Part of a small language model's weights.
Architecture: RMSNorm before each block, rotary positions, no biases in attention or MLP.
Each number is 500 + 40 x the weight over its row's rms, rounded and kept within 0 to 999. Layers, rows and columns count from 0. Numbers have three digits each. The size before them is the row's rms in percent of the matrix's.

# up: layer 2 MLP up, 1344x512, rms 0.211, rows 453-469, columns 256-383
# down: layer 2 MLP down (transposed), 1344x512, rms 0.248, rows 453-468, columns 256-383
# gate: layer 2 MLP gate, 1344x512, rms 0.217, rows 454-469, columns 256-383
up453 096:572515475583580496497498526516535433501439505502475413470438490446564489494541445515453489471541534428470538431517502473538517490473488481500525526519489473585608483535526446480554439507458499484580534519488501501529554567516448523484498462559441534514485542449522418516527576540515489467517512511503547517478480478463481490507531416571540452538510508478554556479545488502520519514460
down453 093:536509458550561571541461476467542458552511576463488504480529455464446552564508456449498437516445465509567413433485547535507554524459532517445506472520500520500554458490520416467526483421560525456515481483489471477507547513537430501531484424512433576506489515481427473462526519521492529438504479507460523499521518507450455527513521586507473437476513501471517507529563508538550493466511
gate454 101:429498514537490529461526456490481530486528480475495446423495500544529493509590527498472497456492539472540492476463494421451460448510541466466456501406475537534503507522550495500516432460503459488534555494560453528447515456425529488564530518529409491541465531503460533505485445459470418508517523539505522558480515444451479490507491514536465436529514485481511528466452552495443431470529
up454 094:430550472571487495449520487505424507502507501522486474487479502531511507559496525482541531482491565489567481527469467431415456457520513514456504541485538515599574546517501427506470487447493455526529456500547441517498446487458454545532508543446503473541580527501435532503569477494537499513517559503551493550491509483495476557502533580522494585555484496537614468357530551486563521449524
down454 089:436419507549468522501559419544490518547517469573564453497474516527505505628488518471466559468507531433492466448543499495460532562570497456538536472440509492507525529499548508469470464507541513489454566418462567547527526541517497449488561480456498495469451536459514507499469475465449506474520538447504491536451483456456535531522525517550480481453545523511488453532468462486556515567504
gate455 092:512532478533503491522384501541438471562520458529546457484491442515543479536480496534504550468500517549487492497513506497432477510525474494546525465501488471553586428445469508501522493462515478571512501476575513512420518499492493523507467432467474498477572540522501507448559570451463437536511547521483522560485542475414464582485488536516482541485496505529497565498574478495457508458489
up455 101:483494520496504543516505437553441544492519513508403498471483527457515446479446564494465392459552490502528492520527548536480503481537460532492514552482537517513485549567556584509494502548471540451534454496530562487516564475511516498511420489524555508454495404548558504486429521474532504478545477637483470548482581445569526483439493459454500442494488541435545545536518447517547521522485
down455 101:535476536536504437480484488445546497513546481480532546510498573507502468481532530459498523437545475429482622730438565525526532512393535468504485560501461509454404557546508448499510500495495504495520534500525532463527539411535505492467469547442463522493475450482457458492453452487481428539464535483436506530497499424464462501484474564596470514559449497529583468485588456481556435509493
gate456 102:504502489551526527510505539509560466502525472509474463532525438488580543540547531562522525434488469535530490485545516541526448519544510485574525531532482520504532511471445440527488547516476527571529577559488531497475515443541450409531453529482506463558575508538497498431506483509488433420559486595431473533475483553475491438550472522539474527430482516469431573529528458534506538432572
up456 099:503477565512485519564505458480466488489533535471495571544477570488489551419479441455552469543489542500620441508521538531546532519510505465475496516446576555515439524587454472533476460551551489508463469525496496488544508447510484525479528505487522436576525446405502482462536514458505483517454548527504543478482514505464533522460409479525467475551543479489536503429457489521443510458482
down456 105:517510475514474426449475455543453518484464469506481508500462519498498562470505513430516489520481517521486632548477560511457472441440514469504500473531558486485461483484513536533528539506526572466508520523536475574545447507486436470447461518506562471494458464505520483546478490479504473537467463588569474557496490508467479500478501517533501491523532495484527608432470569491542497475434
gate457 096:489501515458510488543552511514550481537503517523537447462455565591524452548546518515476492558547460490464511499431489505557479553521528504493437501509489512497516496530399520509520496447460475444499472528434507452477481546517507541454525467557509515470489555551502470535451500466472525508450472460549518425440530505475514513508454549521455464506489461537507557473487481538461479472485
up457 105:510538474505528525465489496492518366406470450457477483542513538491450583518554523466485485574590521448567483496458516455422502510502522519467474456498432496533529461545489521535516579461525480546548534509542522508500576512528495426468468466510497485489470521559558498454479516461463526545440549500547493500577550485424461523566455555550473484523569656541489516509467533585475486486540
down457 107:437527491519498587482532581444511443437498473451515357565479559506532483459501554536488414537536457486518476584522505432482499479549501464543447493529452488520446457536517503477490503507601536463490446476453471540580500505566537495504509482493514467526464512475431534427543463508539521511419509565531451536469499517505506546523464478522548493539551508514454489515555581566443539557437
gate458 098:420575570465455510519446439511459457472484562418525507595485559477487497431470475494514543492560545420506514537520472494487544538478508446471469577513522485541553490485518462409548451441455491571538461486478484457504474538476465452453409535524521493461497554519583445456513496513489474562525523462474544558500452447522457490494450484455571572547588426498459435504499554558520454487396
up458 098:500503481507503531472544524590519480490467498500500498509445543544424470586565513476523537540500468484424482445483542506463508521411532475451524512532447472477513493550545492485617505484454454566485519486536462562456518518521555570509510509476486451432516480521504534523507483486581432537560493516495471487494597472552457493548452485436552487525464545416532459429465586507558465504440
down458 106:484460537482552424578487509508511495572541521539555538562511493514408473502501502515515576479483421463583505349513597430482530374546547548488532464520498501520504501473478510453455566515479463495499473502523545558522516594492546521525513497425524471503563470506458508593540556515433522483542546547490509471485541495585513482478473453437473494460486488428535480521545436532577460552567
gate459 097:539581494520555485524539442483543516569450504538531477477450490528569516479433511497525453467496553574467529522558551499512505425504470444595503501485541475495519523487427535556495525514496444546539461508481492497500492512467515505475442560475462503553525554541432555458517457580493477511541535542478476553505429494535515481512521457520437500494478442433563516462494425471497529555417
up459 100:446532479559528500513469517440457518532532510468458550535509550500457553508492594543523504541470487452482502502499453567468547511491409545491433478550493490525500469543410450442456502541522574526518439536562534468470538529441484545496428520456504479488516459537399489506485541464506552527443524473421529524539488455536484489532480517480471524509495502523535453550448526459482482483430
down459 105:486520501578494476538532520540496513475467461554496448509449549494492442532535488489507463603542522534539551559606546574502455559474543472473467555517513490504535467479477458564461527499526479513458560484506431540426470540497545488502548495514527544462600544500474565512504555520475451430467495469539548481527458478496471486499503514533536531461528426513480463494486540508449519509554
gate460 100:470480520482527486540497471524512452617494471496493573508601559529542558479522531518524499516554537553579493499523589509433535516494505506519466522492506549510627490453599488469470499551543493502562416505567481471467496595465533519435502511529538514475524447454493516601465543446481495474550493480455494557557491448553479404438510495559471548488501454549536474493507541572491463571468
up460 107:511496476437485482506459483447561507508466479495534474509454472492461437539459503478496492538545520491508496498529516454575554557589477502460543532445558485452515492526488479518509504514504535569515494481548424526454485486514533514500483471482534425539520591525492505487548491535487504573470530492490477497470477552564510513474430459457553474449539466482458475483476465402473545474568
down460 103:522533471466497421499476463468509526472516572469475433447454460517500518514503491528544454514489482554473561496455477419493512483543428515530489541539556438574618494504548484517498438487550516480452507497521559552525462561457434500485561487475536477577488542507433539509502503539482400523513558513481439501495529468537524505461485514460461529494572489462575495469496542506443536494560
gate461 084:491505509469524535526495512476445524489470545515472462487497515480487460524480518502559511428515597542546476491503494389468498480525473540543523543483501455528543494520513470503513517499579458510587448636476525521450470514512541474511552526494467449549535504580504467504532463501517537580453472519506456501509545480452528410518494509500464529476496487523584515483537465462511485520486
up461 089:474500498558545536491414456463502581470575482496456517478474491494507455557542506540526413472565533539563506549500552449498507473443501501468491475476522478501551516558580471486491569483496521479525415569512554542531463501495593435474588575498515488534528520536570470502640468471547519534438465455482466513484496480473510450480480489510490465479448456514532517532481491436455545499540
down461 093:488426467528551514429500423544489516461551460468507540447446504453501533543482488439486495474531496486500525443465542536426553471484487534455499571506582470447463502546525518436487489437552542495486479527462542509520453478477530552513484471488457433462442513516491479480533446528551476523440421425512472515550435521432511447539473430441440448522410545510491453568571515479515509505497
gate462 104:490474567484484430476464536549488495509580514543521467499514503538524567528474539516452540427439548524522506483536471508562481507457471507450463507528481536510528527452476471474501498492527545542466500554523415440529463482491443447492486437501520481484544424450500500492489521637514486509445540463550504590468454461470497466548415576504471482531435450517481507509454493514472493517495
up462 102:504483502505481490497511560583524521560505473487519516460504499499481505514520568463486526502426503449522513506514506478473487535449524528436542511430504570571499512476482480521488505537460505531522458542469540483526468514517477526511460483444485454484596461521475473520463578504525520466508571429512590499581455436429505501462534567481543507488474453423472551513455453511461543442520
down462 107:551492516483519480518463481569604518528484486461530480498490502508523510488490443444514505513547466498553398559458517520483463492458470411529558516533529594545543492476507487514470470474445476473507432567439455511487459490477470473496549528533506447440545511530551523492531376512457462536450564455484554546557510440503486469552515599532442492514524479513468555552538506461551429474486
gate463 094:528502487548516491485495564439533478552474531533492574477496503511505517479495518490541555472525527498544500502478508465460544425582449450536513496512492526472443566538512475535540521486538457524520520465375541523502521480578568539523463529490466583473540574467547517461472506522514542544469510499527506476542520490588501521498502570471532588483539519539466402492509479480511567504528
up463 099:581486512595425488476496514572557499476425490481524477479498522554473503540367539483511518497521488488470520528514506505467537544490443511505491524550547528521537567529549456494547487466523518503536505504533579572463452496532496520535509446469410581456567547448485519462545553497463498471504487451466464476510492530479479550532497593493513597551512494523491558508558464383480503535592
down463 097:518509484414509388465568602450561486551535517491474515517556533518480500466554601471459466557526536459597464416480508472505527475514479415505430510488505475491544483483526516490522561510497447505446569475483563487573527491521533530508552530426468516457499520453486601462519480503491471540482500517543553515476544465502521554453492520521469493521500500506553422497455474510546530471536
gate464 105:508466493518491494454494420499494499471529477598495562479507524516509526503508509521519405540493483508483490492521559500540489434461540521473439491547448509556514494575539450418516536458487514493477507518541495534450451521545500481473519466502518502578482534507457545518528554543510541432521467510513503458523488464522535552504484556487461451528501473452473496474470511460444443547514
up464 107:481483537493458486521538475537499489495542488531461553537570499491481405436499574507468469504488480456497517486446536516512466507422632496509488557493493496524563497534513454433547464505480572536462473450419474496507528554471560513456500507547522503436488562474503441533467519431482518460504490520472482493545491458589487580488507491475483505489454532462555565508526514520491508555489
down464 096:527495481526477464494527501514445449529423482501517449472467511508560510508484547489473551513467502514517415311516513553457481528490475525499505491492511446486483483500441485494527519524489456484528518605489516533566513589494488434516561487532610473459540474555492522463458531508556467487463521465458473498470555460527499496494560457463540478505530517529507522509505536525569496535493
gate465 108:530453416515547523426495452465497502497519549427530501530513501471454508492451505469505473508486488506491506490554466451462501526502495567516486499529495462512512542472431387515537513479499454548441523572516503591465510464511449451519531477462475563508506491498536528544494471486501502613493465475561513427548531431530461486513466467461481542447524468547525481592499463500540531497521
up465 101:474532559467417497566496564523507506481497468516476539440492514485528507502526562500538525502564551515491498478485517538511480511454496506483522451435498513515427471494575541495453492461557528408510481470490528455519480552532504568475538484465521465500489488488481491481525535534507450382548524514470485535491410533442582522532482549507496476541494500493444514471425515545505467526501
down465 085:470539511497474461542483511504480499535498545553518484441405536521559526556474463432490507469507444488482567559566486453515488454491489454459504488460505447531487488566375523469497583527492469463532501461493483556537520398494546508497515440483546501481471501550530551502509554499498519490527525514519437517498481511445483449524481503495537446506518468406476472550457482473544573524390
gate466 104:521563511452449538498490432478514498477494509452424498543522517503507494498493472430516529410539527549455500507556533489446467534456530510451471470507524492541491492491498473406572493460514510542454541488543412519504543495517521449469543561437557535519599469472528512455519563497480514468494546422470499460412484503524451447527573464500521549469511485459502538510495557537504493519582
up466 104:559538513492496502525483505411517503460477515493426478563499549508458436480538500506569491475546470560485480480527517518574468554491472495490504525511489471458415485500524428531480541532521503501473534608573485505501551485568517458473524475460550527603460510501445554478469507488531500524530490432445417479463481497526517420459548473560551456440496486557474559482588481448477548483509
down466 097:588517486534503571473501480420589548481525493600518496472490476499485457452487486506549409521473504515462479467479515469534496509483472565441499514539564482457443506498573515505506534503466535511512568580517481553503529475496534501440627559517453472441514477466559552476452504512509496502522406465511481572505512479567512463581582556430436511511499433460488478513531527509428455540514
gate467 099:459537472434506489513463460510510481468515562516540543516536434501573528510525514451490551439488497514440497523579507512470401563548518486533517558484525536485573420524444424482483556356471485467532471456514455404479521466495573442393487457552551489449552489454580530532448432527519533511564563536497518461519495508464451510544461483506509548509484475538546473510523578418509389540515
up467 103:478558474426503507447437497534535464480433516510546501454447445529483519562472480468458502527453479537475488494514455504475538619528553556588467504477569501475561414517411435476525541372426540502524493482484432493466580529602510462467402456514565508429518480475518535480521481500519512520498519507484548460435468568461422512503464511503505531517528516542509501569524540497525447553470
down467 083:511438464472495504491502474526504462479487533509444546499497471502496472509480479515494506494544498544541344382485548504495523471518494429493429458449508539427462563397411522502533511488543422406599452539522515583577535549518568538481488415486417487489436482459526453521515451604547484503585487483491482471513486531503474485474411498436429478481480550586524467485546520491491507492522
gate468 101:532579433483485520570518432479520514632451532471534557531407528444544487462508463504468530473524482570482464517442575487466504610507535512525504520448492485488507476498480570479454586488546471471547469492537503441532465477460482499543460464496487466447517484568401523525485520440496521527540506618549473522489516501533521522484510489507460550469505492564484498467522504533471509542474
up468 105:463462508511544447485533479488480458514515477477516457547536486520451517525560461537455435496549505434530480498514449533473457422477526517575455518498537491445473560429518427523530448496402491514485464576458472511497584462444518507434520511525522539540440540473507514564507577554526501407500542442513479567506421433581500479424538494511529431459431529514518497540533559441490562478478
down468 099:556496517559495417439534569511576451513569507510490399506514490497471510604543503489496456491497545505432579563478492533455456416517531494540609504536501502508503489491499442388464542486528539514524484560506515598456519516459502425557506570529547492592454556506498502511480454556505529539491573500496490540528484496444535488481440500563481469480492492488560511511579492485487521511492
gate469 097:517565538505524516497479579512529468534534496570582481481505549522481488483477575513539518510464452538499499489523506532522472463528430493524506487493523514479434476448509494475506517503465454505443525498433542450431477487561482464513479499485444494513443550512391483487451522550563477530537495492502457545452418477476464582476430528547429466488453506521458498556575533478479537563553
up469 096:533471560507479484554468524587551520455520491519538449440480498476509562420466454524494513439491544525513492497531517521481465523509492504570469444401557508513514445497459466593486473530516480493504521489523441503440491504493483519496489466444522472564510510445502554442487587599502562557504553476525411569487495459454495446486509435493438524506527553469514436492506524559496535545479